From a checkpoint of a small transformer trained on Wikipedia.
Size: 8 layers, vocabulary 7941.
Training: a variant of Muon for these matrices, 82M tokens.
Each number is 128 + 24 x the weight over its row's rms, rounded and kept within 0 to 255. Layers, rows and columns count from 0. Numbers have three digits each. The size before them is the row's rms in percent of the matrix's.

# down: layer 3 MLP down (transposed), 256x96, rms 0.171, rows 172-217, columns 0-95
# gate: layer 3 MLP gate, 256x96, rms 0.445, rows 173-218, columns 0-95
# up: layer 3 MLP up, 256x96, rms 0.477, rows 173-218, columns 0-95
down172 121:082113130151140132134141163091113133122127177119121144173114135134083108091109060131129115106109117110128105116116112118154165118136096095133158167112141086144108143173161111160099121122092075133158115159146125133135122115111130120142141093084119095169110121138141094126102122149106125118
gate173 081:102126134112106110142138113159088091122134115105149142115126155085100138144128171124115156093175089089123152129114110077126145171084147146114087126153151104105166115145144116153130103072137152113164134163089117085157136132142125106151134147149141122134097119136143135109130132089124135089
up173 119:086179137136125125172088117145133140118119158150125161171172121110118128112108106098140121176127131103130123139111134132080137115115114165103169083110095086142120100090115137139116130100144158108128137106086141174160113123099101104151149126101147138133101130174117136086120145153136141155
down173 111:150054106114143125102178137130147124127126093106162148106088132178149118132155139095146095079128101113123179149122127139157128126108118135117084131137117167110131152147164116115107115128109104132101139179142098116096118142127127149088119121152108129107172130102118101160155111119133136091
gate174 097:117126085115114143131132158151114081142108155104104153126117125134085131173147127135122143147151116142094129121110136168115147090108140143200104158115169073165091150109129153109096141107156134161127160114096153141137144088139115173161130131119141091120134135150104140119135144082142128132
up174 086:136128137099076112161120103102074112173150161125134122143156127149103155114078133137148130111111126130152104153127133133117160127108132090120140124112182110097145150159120128131133127139154087099171076103138093137151133107131123138087074141176141138149145102146143155172148117145136114122
down174 084:111098150146127144181113129101109152076158130140094105112145180138107140166151090096166126134092117153161131116144118115089128126134109116085096127154116138153130138103121129129121122092122128168101123113153147124109124176129137138171139146114138132139179108104113101079162129123116073135
gate175 087:132130097132163121078139078142115139172139110175128118113090111099106077085114155106122122112136152093120157116166122152143113124108152073140126149124149145094142115099146141154106128169150151123118088125122125113107127170129117132131092110151152136081121112124152167115092142120173121117
up175 085:124132121116153157145165161106155126076137118141128152112094142189167134144153084134147151121111135135098131107140181157140140126116113113179156112121096104146145147120118143125152117139100115117144070139119119150116093132116142091174136116163108104134156104114077127158164104152135148144
down175 082:145099144128134152117092183156118151155130172111127110118149150107102097102121119088086114150131138137125124156147117142154103124113142148108140164096127138095111083136147143169139154109089168133137142106125123145147156105112147106085118184081121152119104131140169148079126123148095154116
gate176 127:065091101169122161094152110148116124130156122139099134146123142110170171124085158152130118171095129126156147149147123151139122118159136129110151149113118146107105155121104115100133106137121143097120131140117131171137139153146112156123109122142087147178137134122145132137113134097050074127
up176 119:138120118093136124136140151094144095131132165074123090133123140132065141129143167129164160131139174125124125121153132124082117112150146134114081081127143110161175100081121119120101139118140132150132131138090100118112128098139150141120114118102084135159128130134175113121125132143138159061
down176 096:163133069128135173113122168121169132136146151129194123124113079168138139125145070169124128149136154151135129110126139101146175124071130123130094147182144156113157109139109094134129127117129125150108123110113143099124133132142103143136155125121123102073098134151092149125135124126124131153
gate177 116:119146110144112125125109147114116117120117110125117145148056126111109153137123160134165160123130108126131107069149147110141125140106158108154117101123098123099144172136176136120120152119121108192150117153140109123101132180110118154149122126160127114140148158137182087091114096095132171159
up177 115:066135128137197080143114096115119122109135161128103158163112140098119137116135093128136131123141130143131122110109120143086088166097126104141120155187123113123110151106130122129134144113110151124078123151148135127094160153120136168138106103108120174092123104119177151121152159114112153152
down177 102:133124102132143141175129129090141089130160110149198165125132122111097131123161139121118131148138141094143121119136128150147160099133133120135105154102138133141189139165145112113108088109176146114118150156123149121146121111140100120120108097142141148147114068098098095115153101148150159068
gate178 080:123154106154150123123142177156129126150152071090126143096127122137112135156124147116137159138104137103144146145113098097131118138160140118128134134147107114111175107115113129143143135144089098085133122139147109137200135134090126108124097162108104164112142099147191129171077118127128164150
up178 103:162120160110121136147107145097097113129105130098063139139115161123161140182125087116073132134142091133132128080150130120118154099123155153123112113119120145130123171168134116177142116110119168126142113064132144133112130138112154133131173123154123099149080163127144102113144132123107148122
down178 103:108136101124153110100136104087100131100136155174124095161167198132105093098142131161167130119123126114115133145105171159148135146139124153098167149104124120108116125077135159106106112143145085132144134141076112167134166142138146140108121100134125117091142125152121131134150160134126084131
gate179 093:111144147142134131103076092136115136095106127112144151093133120148106155110084150130097130083163151110109118080110151129142143107137112143121148127089109125099075135137156114108116150125105066121089107132112118086154177110097093128144094117093109142094097141160127143142115142126109104137
up179 074:073084145105148148095162138093151115149110115098136103152126195104133143129149146180108139127122135104100173114172118133131138100090145163108109117122109148175162139127103159151147126120155123123138138091138155131112129121141095187128103118124166154147127089145136111116118113135103135131
down179 093:112153140136112093141169109123094140105158117131112121108136169136089110146107104099124148104144100164164124126086119090107116182131143121113121085120146140131155098090105172103104123116133123114162127138086159129148083075122182116132126135159140127115129144122135095089112121101146160107
gate180 097:123129116147111146111107097136155148134129087114102152124134089125124146078143097151102132125152117091132140178122118153139127162065109132115143109113123134108102113168121102082121119107104113089153151103160120174159145127123086153098115100136106156150123123125132163132072147106175151123
up180 102:130144135056117140174150103167117127105139103124110114140137153122138128118092073147126172118136112167099097117150142159115153130100099152080141098129132101056137135123162126121126122139108155124125160084141145119119152134106142123128089124121141151098137135151121159136180111099128120158
down180 105:137108116154127132106109138106158160171122136109172122125122104114100136119152153107143098144114121062139123120090115134166137169140085081152125128151113138172086127151137085128113154130100112136126148165133170147106118174158119165119158136141141098136124083105121104155109136161162119116
gate181 102:105157088113111113123133177124123184154115121086151129126167119138159136149101101102123131100131101112181141126143144114136133149137090125097150108176132126137157130154153080106142123090145125113123092116116070153144152138135148145145109137154122172154140161092112124114107093123080114131
up181 091:110140139119139101137155140128136165119109141047129149109141162173136146130093091112106126110147145133119126108124114077145151125121122151129158144176146088124091152153150110100128134103130137097134080171126114176100109178100125132115129152130163155131145108109144112121119076133124094127
down181 077:143105152110124127130131129141165105088123132171119142099072133106145134121149152177087117117091159149079117114105119135136135118145144114143133123108119126126112117094076152130140134116135137133109155169091158070102115107089093089159162113144146102127122135173159137155157144151138162112
gate182 084:090132089122139109114146134108079093129107153120134127130103132123158134160154121085093123115156159134108117126131128137141141094143163123157088140097156105099132150121105137107035126137114100154099182152135154117109120080147131135113126125156138118163091132137115152125147098129155161108
up182 099:128100110095153144167102194150131179116129119140121086125082129134165132145099095140170121149153149135111125116121116136131140146137126122141170120138094112099132142116133111153114163123117075111176159150111183113125121083148070161098138165110156118126138111137115115140113116131107117135
down182 093:143109140147098060142136106076108076134116115149144143142144148152095107115137157091119132082157093116134125116118122150112129101124155151118119156102174127130126140123139149099114130112153153117084111109088074092123086120106180096145130150145116128158121142152101148112118121145166145134
gate183 107:068106117174097143145086165125093111108146168151117140106118128149086115133135155154074145162166137131090113098133146115125096092162157130127136141102131131113076117112160150131125118124129147104156164122105142135135135124156146143087101128078147142143111128141154151147094146119094146121
up183 103:146099170080163103118131115116126156168113153116103121127141112072136140145111141110127081147146082164128136132149075156125153095070142198138150135088135152135092116118105107121126084149121128132149114138130131150103158135136139155096117126128103117149122171140106149133124140107112110117
down183 103:091159115115130129119142097140142143085107116189126121099147108145119146105135165139082104157141159082157116138075134120103122129101144084117167138130126111110152126152087137161097099136134128129173171097147148149125113122159122138187160122140145163108133120104145131101105133136113096130
gate184 117:108146124157067158119136100143135105157118117115136121135098150136114089120107138131110109140144149143189132109135144105117087145103153140124122148109152108168137150151140129161145096109157068144142133154121183160125122101129104148140117165130129147149149158146112123147078096066105141107
up184 105:109101129140116107144085136086085111090102139153123122147124159121140111131155120144112130128081115123097111099145157146132132126151138154077130116132071125138127147117113107189122127172145139169098095109112134106115121099178132078143107145143126173108110114073124151132141170120119121129
down184 108:112137119109128108161137124129166149147186158130153113154157119111133158158137153110128119151132124159101107125101096112150138152097123125132146107142148119141146080088168163151118173139127181118087144116128189132140138133133134128139149068084131085129108115146126086104113138152154126153
gate185 107:108223060104128141118139093117118127109127142175149131100167103138135121127121124109123127143126167147133138146155088112128100161095158119131133131160151126150118116169133120154147150137172123163119148204135124150128138122148135134125124140107128156114122124124156126110118088092134145147
up185 092:126177140129129126070102128127135137106158099098120099121129134101136133134129143170137160173167145098109126132110200109103130149136116147103144138130140083125131080147161125136094137136130126104100147122152090111130176109138182108119119158152151110092159086101143169119136129140119130122
down185 097:128138137147101120126107116110079107095146154106081152107147116171141076146136113133102111057141142105130108176177147105074142149157093126134153133114121118125126127113138107133140132170150137125156120139112144153151104125111138155126095130130080117153144172108098094116128138094156126110
gate186 100:147104117102127108095139112098132065123173164154123178159106160132120195168161159170149152148126080144114144132121163123161114134137128117115126122099106118103126117093144151115136138144100169112132120081089121185144155121116112145108117127134110128159120139119161125118122124127131121102
up186 102:112098144167121162114122118116090092122100149136121116120149117118114143133123151144153116133140119136124150109145127107103150123150125124178149107092108088151094073114140130147160139091148104118097111098089144140130084153105127145143102086123100157108130096119201077122131114153178134127
down186 106:159168097113141101122148149143105154142134104149135085105133096133111126114114116103124160102137128143113095116121145102086115131096109127112130164163100154158136144127114128120087160183124125133139138142140093102087105091161122097111143151139178158114115145148084181146109145145077115118
gate187 105:123121104113181150145124138148119085145151128104112185097131117109110165097126112155105145124136090092106177120139115123157148051097101116133132130109097078162103104109142185104128123095118133117101140141131119143169119118122167149125114149121153114114135118128124123111107137152166134152
up187 086:117117154112112093086127103140172111157091131119139141160115128137095098119139138110121125149099124166138130110111140107100096142125190096104116094127100098091132154144138115094114139117143125138137154097162154128103149151120180130096135154125142142158146099144133091174146183142085155150
down187 081:125154121143122140106102147136083131103138103170077102156134160100129119161120176143152116100129187118092146140125154136094119111140135140139139122144130202116173142129124137141083158110109135125160112141084119127141120115117118108170107135149133107101109107130135098114141112124162145066
gate188 095:115121167105148148103116090105150120157154150154103145100101150112108090133125153148106092109103091126108148120111107112191116148126150170168128095151137087183130100174104149129151122133124158123154121115149098139128112139131104158133128079134141112125102102087132127121103153167106106120
up188 097:118152091102127157119086108151177132103112143099122107115156159110107138121134114121112152112160188109146110135140145135141157163121131080132107142144155111147142111128110101086145171131126129137133028140104120115143136138149147119130092089100126151130115139130122141113104090124149150164
down188 100:120126147121106088119153170133096144141120125115102135141095125145111106113139159114169119122130108140135157103106108142137066084113119168121099130102129176137123108108163148153056104111151132150104161134146131125105132090105106137134145158108097129113175125084150107092159128142125093101
gate189 097:102137113120146139107129179178103141106134142100121127159088100123134101131146142124141123151136138066135141162160118116165140132077137116143116134122075088134116129167106117101150110107110113100115165158136117117150152104108119182143149136162104171156103145122136117129140187134142149106
up189 098:103153136085148170143148107146138085141112130128137133102156109081149122112125120128147088098165133115146163138104132130122138069173103119119164123162117132109171106151143146152124124149126113151119101141136117112160105121152159133118103153106140128153130064143108135090126105164126144195
down189 094:090126138130109089132119112154127123128145113131130112066185157127097114124116143126128123103156109143088099094117161136124080126155133121145106150100168157129141139081101100138095112106126137128093114121090166130173096130117136107122144148133159118072163119086160148134138109105133132092
gate190 108:133137108148098119140076126142127145137113131100138160145132119098134132122161097123113095115093109095143138143129093113112088172150127138106093172123133157135118107156149144112138078162146106134136121153134127148142109057123077133161132138155107126110108167110143160131099125094185097108
up190 088:085125096132099141143072112111176132093139110154102113123136162162140089131120124133108129131157112115104127134116150121096121134062080126119128116131106144145136129107159137084125131133093120110103074117135132114126104113115146103130122098086159147127120123121052109140156104125160163154
down190 085:114130139096112188094159143162087142104130109116129140103127147133147099136118116187153166056125162137133157122113151136104112118120147151141114124151110112119102077137088122136143117111107145126142106174117164143148095165104106097132136131090114155134153118118114131111104141097136085099
gate191 113:138158075128141118125149162101126094099147100101118116152114148099136156130139137165191113154131140167071151185128133114099099145127153141124131109142153116141113122091109144102148136110133158099120098137133112103158115089179117132131117131134071090136127159124116143134088156110129145138
up191 115:156110141116138094082171119115112113148118122096138136148117143163116126120095142125127139086096142091146099109157124166109125120130131108148121108109143067119083107134114110182143142107178148090105118080090095153165146160143168128154155144147139114109137121119113109100137123151102153110
down191 099:128138133139115111139111128150147107169110111141151091114120056113158121102138123154118137184155127112126132119115112130128147127085153137142117107141110152133176138082118077101146125125089128134166124167127133092091135056103168099107134107144132130122097134165087152113122138115141145112
gate192 093:142121129138119086120117149136135095104095132100129116135190147102149093087114092152101119120104101133100148140101149137189118144149110117152134093124129066114151140070135144135158153156126082099124161147089112146128134136174105150132122126115146116124102151093109135110094096129135147129
up192 093:175106124129210140124117106126125123171136127122138128162109184158134168121097152105136126137143135154100077132133117129131121124146128135150112100154093142115154118168140137123165108132121125113168121152114098166113138141140113124140087136134079086146105148127100067105141131161125101140
down192 105:106134145114100089133117095107087113088123107142115134093161153088079113136144106178160115098089102164138165099137099130115104105097120150168126098104114123100120134091130127114088127144154107129100139132102153103131129152127135166142105115129117125155129171148166168154116123081129130124
gate193 093:114139095130126112107135115139116142116100124072134170117092147142068100125143128110095164117137110133130149084169132154128160126139124133143149130110134079136156097133127095127156134096148166075149188163132102119142092106101107126118153128124155121132070112149098122099123149151134133110
up193 093:125102145113148110125165158100130118128149175164109116193097151115112170161154119130123128143105124069132163132144076121139123130113111147100117111120083128117168131133115124088123070128130101123147098148152148098140116126123133153168141129088142151172116128159082131132110133104116149119
down193 085:117139097163138124077171107183131096137110124115117142115152121156170111096119084149158151136114153176129099140130181101102136129164151127099143142118150162144144149133124176146149155103089133144142117120135112156123117164143122147124132132120145131091119130111150126129104175099109076156
gate194 099:120119100105153151156124173119141148111114136081099134150133136115141120124106130133107137098144104117148088133099124097112131102111168110154140103102135126173099109140172104140104109144151124156085157161112138138114095137121091147110168133149178143122170152162103129153054131143109124158
up194 094:153131151114172153144184133115148142133096168154149144102105136113133126143154137155123125147091169127147111137140154143091087196119155169136122165103125127105111159147121157168112112132169135115125158133145123078132127133163172128137111135132147076128159128129113140109102132082119110125
down194 092:115119061123085060117149142139105108145112083143162138142116112141096140170117150146114116128120109087127096120134129081145144091141083119135140112124136123150138080121120110097135118127125113149123106136122114116122075139125112140079144130126167121139154144136073140166182107131137145114
gate195 098:100164109143163104146124174131087097135148095126180109185085121078116146127115147174136143149162081104136171085109159135116149118138151140138091132127152136160149134088109139167091137120140117129144117138122131155113117127151141134138109116113153172136120124148085132118114126111143151106
up195 102:147148116104158168116123097146133169106147157170143100100155177168111110135163121096106117110124132118127116148109125103152132127107113110151169113104121125158121171196105096184115138142107110117121141145109143142096147130121138183107138132122120128141115096137145125124132140176079115095
down195 096:078106120149124152133123081120145130141125120163125157120092059125141147119103161096063117131111150108137111131154150160125115138138123132113146148103130154087138107138148144069133126183124101159151136117113113124144137114108092100120146164106115141100157100110179099117103111101130126142
gate196 089:101139087112138147092127158146118105188147113153125153136125144108108115116139157146132103119111141142178204131093132108123108169161138109134085110151127115138134110137140143121119128087183121094122132104120099127122164117144133123129119113153116150140113123136116126095139110144114203076
up196 085:122157118151157126139185062151135161105126079120108095089170168117124087152134119134115114144108143142108111162103133128101176119135112126115117135155147110157125154165151125109100146114105131128099109170137135093136137117108112124096151117098175116120113118091137155128133117112106149183
down196 083:102130111113112148132109136136137129116131187147160137170056073162134137169095141118130171113157094127130141125132120156155120130145129132111161113081086136118121088131119138122146128107116094106147148120122117115122118083126091115099105152130165131123134168125129108174137122100138130068
gate197 127:134125106133124173111145119106098125145112115152096142159076118142124097149148171132115149118142115128125118105150123098128135169135138129051129149128097115097094107078155097157137081165169127128132123141140184144153125130187153111124155132085124126136157124119119159130106125114147106138
up197 129:093176102127068184114091109121108121134153137141127120142141104146146124141122154085131134156118151116116126144109133088187137107118166157114140124099115146094121121117165128131122087111121140107148084171148159136136136114139167138098164153149119172109149095149113159143102120110116109099
down197 131:159129112134115151177153135108143173173154173117208139136091131123129126096153124102151163110120096123122154093105116134113142122136116130086141154091116133141100119141113105137148153110122117159068139118153148134113108112165143104129121109122118100148150142129138122121140152167146123193
gate198 104:119157095147100142145133135157140125143145132106168143146122105121135088174115111160125141128088110104149109101121119087161147128162157071117119123108132172150136150140132088094118157160147124136135115097145146148108105142153145114139146147185099106111146110132192134124094167105115089135
up198 101:161164127124149123098094099090115130099072149122119117121158144138152116145155153141099131138148123135142136121159133151120117126106134207125130124094101141090129137117085152170198147144135115116148114133166122103087130104146134138118134112138166115150121124108137156068138102156153143122
down198 076:133117138112117121133122126113105159104091119173074127178113121135117137163107124114136120114132121112148077162094142140110133148120170109104132120119108155125142110081153118136121143124126067132162092138120094103139142115113128149142142150144168157125103148137083081189134104123148182121
gate199 097:108156068138127128123138142117122147134152101098061111150083131126125138102141114179087143139159121116126178146160110149126122133169151163134147131126106134125131106138128149110127109047123143106119135146124166123112168120133119150166081110149104117126149122119088134129119110114172103138
up199 103:069106117138112137144134132079113131142154125119117179116157086143154147185113095131118095139106135125161128105123161164143124107186127161153157135158133134130127086122128090096166128117161093108105096141115111143123109158134140160137091107160107149151135110128091145125116126137162134157
down199 111:160114122106160116111138118145126089138139154153151090139132127140135086104124141143128133116169127146115105152165110147152133118143129121120064129095067139151095088134146168185115107067133166114081107101135138117156135091128114086128154125152147121138115137125113118151144107151103098137
gate200 100:117111109159119125113107127159102067126122124147144140126133152119082153122098125113060112119166098124121119124176137163141153117109139128123131096113139122087154112139118099148113144136174115074155154131135132171149144174127138141111162114152160104146135082144113112088119140148163120165
up200 089:131132150122144127098143126136093104160118129145114121127159084147114139130087125172113106134152124132146133193142139144185090156125096087104125140127130081180149119122120113190095147125115157090090096098107127128122156122137113109124125117140159122124103112120112119158161157156102167139
down200 100:157105120115099103144143140118139102157138108158194140165097100135112128151128127080167155142108148079123168099150141132140122117149135133144153112106146162125137170141163095086132114153134126131155111140165136098144097171148161121085117122130136153167168155139113119107107101160133116131
gate201 098:152110074127087119136141140105160086122148105128096142147114125097117108140148110110097149110151091162161125111131106120160110139172180132096141128105110097095106132142143158158122115129121134116110155111135171142092143146122126188101126168168136166082109118157135124134142145101125098147
up201 109:108141103131093073099114065112134165132133150166099133099162150121137139133158198095133144148145119123108124154158145120134137166142121106114135163144114137139155144122132136121164142141128125124122140131104113152140140089141145139154146114192130106120148125141122168087145140101099120065
down201 107:147138135170197160125117141118167095133108113111176137152121100102111095117106119121082114130153137130157129137112148131092147093115144130147125104138129119132108098167100125174097120114140131126119107098125127142130113131118137139107110173089132143123079146088129130170132167123122080189
gate202 089:143112122142116089122162139168104117112107123088108122100111153130181217133160156133136146121103147141175135126128129119128118133112123116172139090113131158087184151110140122154152096138130123106134112134120133138177109136147164109117119158105107114095146103146133106106096126137080116125
up202 101:068132141071119173089131106118133156164131131129129121136135132124118105104159132148161131152105107134126127165143149132111144161094132114140139138155156129105044112123132150087089097119129131110121105118132168083115141152070103161096096120122178152133129127137129137138146132140121128143
down202 105:138149104139142085113159125123123129103129071146129145122122073177105148126106107094077103095152125136132096111144140078117127154121141157082161123114117081105153157140131146139092115152143098136154133157119151160117102101159130114131120126132125073141136131081138115119141137089151160121
gate203 102:122156118099149117117143134112163102131123103130120117130083130075120126139131170165119148115192109081158127149132156127111085146132147102159112105143140116105144206143149107123100075131120110096166138139131105135126091126105116139144152125128129154167149119091098134158137142132102134092
up203 101:116086121138116141100107122123087080149143077141094123133111132150113090161132095150123120159154125123159136135104121115095130156081130110148135141138109113158116130153105180112167127166159129156098134167174117112139141129139111095127103164140136127094139163112169103106174099127102109129
down203 100:136178108173110161133131142136120148118116135144151130164116138109118151108093136145165122115155136101133161121092111145140138117106127123130151148152142111078126114131095129114126155164068156098136135126091152128111158126104147132113152100132086088182126130129120092162051119129154141099
gate204 106:160152129144101134135116114128113106159126092083132148185097137142132126117135140149149176124167090135105098163161141108119109132145109137136108143118117122079143099139156131132104121128115083104145133079119128149127137092101096142085090136132114109140126154054097162134123138105099134162
up204 095:103088111144133118161133095100147112147095124105120115119125126104108131086121135173081119097164132132116129155114103135159120135186122142093150100088127130146151079150099108079123125110093108125117087116131103117098159134132138108138143106093101172122140135131105121118161131175182143123
down204 089:172112137126128128091110167186147124112105145101170118164120098141177170133134120092109096158115095093154104144123108156091134133114166145160143110142147134140150140095133111124118104117150114121126134163130098080134159126154172104112136151162115106091131119133169110153130153104109102119
gate205 091:125152111097146114071095113134129187126125131108089190100094138139134113147147136144122115144081159105114127151132081128140154116122132117162140113134102156082121149126122151139128112138134071136121121173158121132138135107127109138074124101116141084164129123120112182159109148141137156135
up205 111:134110119135157139082122144092112111111141158130134110120059116122151177153104138128135100156134090140110118136101137143108145134154080154135155099124110108129092116092090099121131120125098162113146160147112140124163168136160103141116105161126163131147143152182151158155165122117100162134
down205 105:121085135168106111112178144128115138133109113152107163093166107122116124104117113147121177119118119119132130155110136105153087135124178139135102099125147164103172119149157121131103160135114100163151092114129135132121096094144192107156129104149100124081113086108131109105113144125161132159
gate206 100:141147104097153153091170119086092087127099138132091098109106111114115162140131107121124136130130128134134120096125120105129080146095132163102112149107114113162130121160149156139137142138122114131136140111104168144164124106095082094129126105094146159143114161131103151113072146185099094104
up206 088:170143120102101133153165146137151094150125185127164108118079099114139133141143148157120123167126145114095143105088130129157168127133103137169107175152169136120115101090155133154127114116135131134179127120116094115137126148092164097117122104121122100103062147149126127142139101132106122124
down206 112:137140179117123104097108125087118104135117123135083172111129093127119144133150071096117145170100146126096131152153099121103113102095146123107113160105102106133182131166116131113137143139143123136122129130159165144118133097133053126146108105085119168152130131151147135150136114125085149126
gate207 106:149127063138102111141106139199131143155121123144077123172128142094136134138147115161119140099138148123143143105138116086132121121151151135089137096142146179135140099131105120114095109157124132122132156130085142083103133107144113132092108086088137095110138128131164155125127100163143135089
up207 104:106090155114118097103112154134122127168110116136144141108127128136141151155146118150075134115151166144154111119104097137134081177134099121115117127131163137136148110150142102148125111172131104092143126149153112076132160139091107142069152140142131063111116110151131135119169086109125098149
down207 111:170123137123127151144123156144134129121176145138120085154132120080099152137121091109135111182140112108147134136139164124147147085114155115137152132156116146116138134151116130146131146142115133118111072122104139105099114183158099105155146094054128152118187117113138156137147113139114172131
gate208 100:100150070138109118124170144159115133127110139125110119130112088128147110119113156104140142134135122134111110131147097111094138145079180160162104134180122139147133111157100124159089142069110107128086142145115167111130119133140140138131128098157110116128098158123147154078107070092135122130
up208 091:110162101151124164126147104164149114154124110159162153104128131152128098131121149100152131135142146112101117091126138100107115141101139132141054161158122119134097133106091132169081084154142117175135127105125105103099129145114130133133081159156127115115113112082128147089171103102129137109
down208 092:144125113128105145143147099118101112130105121139192081109113071134143144139115121150154158111115139133181143134123131085118152112107122122153116110146106091153124137128164135119180161110113095148111134186142133140176147112152162076162138112116134145142105138111086133107094154118134108146
gate209 102:116150076147096136106139107117159133141126121132153160106132114115103113154114143114092115161121128120157161137169127085155140139126164137158138085113131148107123132157119095050142142126137131113137119159169146094182101127129108166113115124176120142148113141123164112159101080148112141124
up209 094:142123140127154141144135138108113189078116141124080139110125139131083147150184143123119175151133176117145139149138130100152157129152098165116109150132120143115115158077147125131074133173104140122122138128138151093111137137124169131121149097116093125099135156159168171126150132129159117143
down209 085:131085113147081121134132126113129086166149141144232112118128136121089121130134146104106123149152123130122127112160141161159100116114138104155163135118158145144142156159135130127124139113141173140125128103114178126134100135143119092117119089154136123161098115141109125136133079167090158126
gate210 092:123132127185154096120146135160111138113095140100103183099102172083129160109153147146094108121125147126137144095133140149126151116142167153167120135148132094147136118141132154124130091150140097104143158179106129106120119090144140123156132153133158142119113064177116157137130105117145126093
up210 095:127151131123100120124139158156115114104109122081127172137124148131165120111139138093166116142145123125153084118078130155093180143129134147124122131105100144122096123133131147114131129158198133077155132160156118133108086137096115122166134178120134128154104152135125119092155138134086175116
down210 092:140103092123121105140140132082131151139161099182151070177154153131132116145130118149126103143112094103103155157178116099160122093130144148151118106130143106112140154150134105172115106116064144168121136110108144131139143117154167118090139094140107120130132139108104111178140108135125117144
gate211 091:149130108129086115141137129101101119126161082130140132093112126124133085122096113148084183158116146133145130126132133104153088137135136125166176134072100156132125108130138136149129133095067092119170136096067111139121145107126126129090144148157113185126116117109146108141106147125137118114
up211 114:119086141057128121125130123135115111111106144149188123122105141148182071148103117151115115140128139099130103188137139124138137151124124106146128129137146149171132088128106110087152111097150131071143124115129099158108156144125119105121134116150105104090098144103115074131151114117108137124
down211 124:150137118186110119144124138116149128150146078144105111137168138078082110102085128133137126144120124147091126123090090140154089161136128146114120097103126122120083126174127146166120156102062128172140171118109128125103132092122152152123167115146137141150147167129140154121130135147143135131
gate212 092:125141130185121120156143112125124140157097089118133143132086158105102170166117144137129138149128118145145127160134132109160180159127154131103183101152135126172123136133077159123118151103151137119093127115150112142134103105136134131080175148124132121148137123113124099201123115109134129177
up212 085:078144052113129085165129150145107142120118120122127133134173104142106134068113154124098072167140105094103102098133117110130107111121131093106108129119150146169136149102128109115168138106122113135073129146150112122129143106097118106135143137148114118144101147130097150122111132133177155116
down212 084:144108193124148146095135103112137130119113122152103106134119175129110116163106095138178168108152158139164137164128154105135130128126132155128109143115126089127108109152113153144101130138188130142154114123126131144130124107126141141195112130132130178124135091087153146093122125167080107099
gate213 087:152144113109087147122072138155114141138154106111104157099090134116136101129130152125102112113149120109145142152136134120164110131098091119117164147101126071163132106135109138128092119116103123096074079114102128140138103145139150169135130142165103090093112168094138101099150146129102116090
up213 097:154166120126102128167110118199137157130120154125139108160162055118150122139106122123159158127119168123120159111118129137153143129100139178115132116141107141155133102112174108151120125132144115163138088123155105166123123145125150167151136141133141098093133153144089156138118129069135120101
down213 097:144110151104113093155105110093094158154133137133111118107133153150097111099155107099156124140179122163147147147180098169143108137187100102127154164093159113157130164166143137124117121135130153091103135148103099090163151133142109119130115141151138142167130133109147088135119096115123130148
gate214 103:086184098120120161145166118114156148144164127102139164084115122173101121146180138133141145115089140132130129131141120068192151126114083142127148125111144143164139095132115083133103107139109109157142106191134133150139107137149105138117135129118126118130142139133148152136143105111142090130
up214 078:192106160129112161127125123086164135142119091135122120171155140140112166115141124123143128096119102111130119139149112160138106167157134154090121092143087142154102139113191124089103143165135168129130151094149126137132118108118128155107147145159095121110089151155178159114116146108119116126
down214 087:120124124128152086074167136133102125092101148139115113103135124124125132129106120134127134142126081121130119093135145106110164112103153139111119109134099119094115136129171138147109167136173072115097108123093107140157154077103157153134158075172184124143133131106113120152158130117139171135
gate215 085:122172124106125146136095146146110105126123094109103102144148120131189148069100107141115130123126147154152105150093139154191122132149172127090128103138151125112119158113108130104159093168148151102120171114107161119111139143115115163154119164134131150138104111115143083078137128135124154121
up215 090:145188151145103125118110111152115132153121156134118125126145171161173129152118097132123170142151136146123121115114149113110143084128112144074133150135144146112096128147111091129123157147119130119134142133179131126148076110141158149125128112118171159134132172166090085104083136112106104177
down215 089:105101123104119126157152124105141160099156147146101083155098162130110101100140151131163128125124115140104153143121093167142123181084103092167154138126090126125122049114128132129132129096163127125103107158125129141134175145102084128144137128143127106107108122099158114114147097145126164115
gate216 099:119114056135082121147139123091146145158091099138144123119102130118126121138097160121117147155111123153155082162179119091147097145186173130134128149134103128138113125112137131139149153124146091124151115122097144132122090115147136153144116171151143178104144150167139144155111150091120127117
up216 096:147148150125106104084124087163095151117126125126118122156111180157134135151118119114110137113123101154175107104111116094148126131137130104092100111088121112140132153171135140143150099135142130143133132145110172097079106181106129086156149069089109119114138160120128167117128106119104125163
down216 094:155138121146136134214128142094161130167129129123153110176087099094122091151110169145126147136137143111085172120160109159122143140121134151095186155132096132142098112115138109123112166116094114144130110155144165143112123131091148131096146128106115126122129121139127099127091118116140166146
gate217 109:115139101157130119163107144115098122076117142092148138147134142126134147136129180136132141132086112105147151092135134127152140132126086165159093110105082084142124102111090131112121152146101115197163147167096089126129101094149145122136135132108112153094105082138125104124115154145140154135
up217 077:168118128093137151101138129144109139154145139127119150121124092128142162159093124108111119089110119150098135158160116123112126168157151152112155102127171149181135126152161098113150129133142142134122087120126175171124104156074114188144160147145168130159140151125164127116108107140169131125
down217 110:157088125096132150141138167163143101112169104158124101198142156155160133135082116161163127109121148117156158090149144144165097128095127143123117093143143155132141164145151177157147128135164118130158165133088108117103118128136128140105110136147112135093115114139100145133171140145126121138
gate218 079:084159081090102087110130152159108109117139139156151164156122142110128151105147116129103150123107063120153121133133114158115109107119110134126101121103139110131116118127075111134142150115116073181125133133125144165173123157157139122116106102104112143125135155082129124121080080149146102130
up218 097:124109126145157117118143125121125109147135098146121144127135153131108148089122090142131125090124123105129140164066140150128109150145117129162121158141111086181132114133107122185139121096138118113106148114077164127117128135147144104122153167089114118080103152144103125141122049145154103168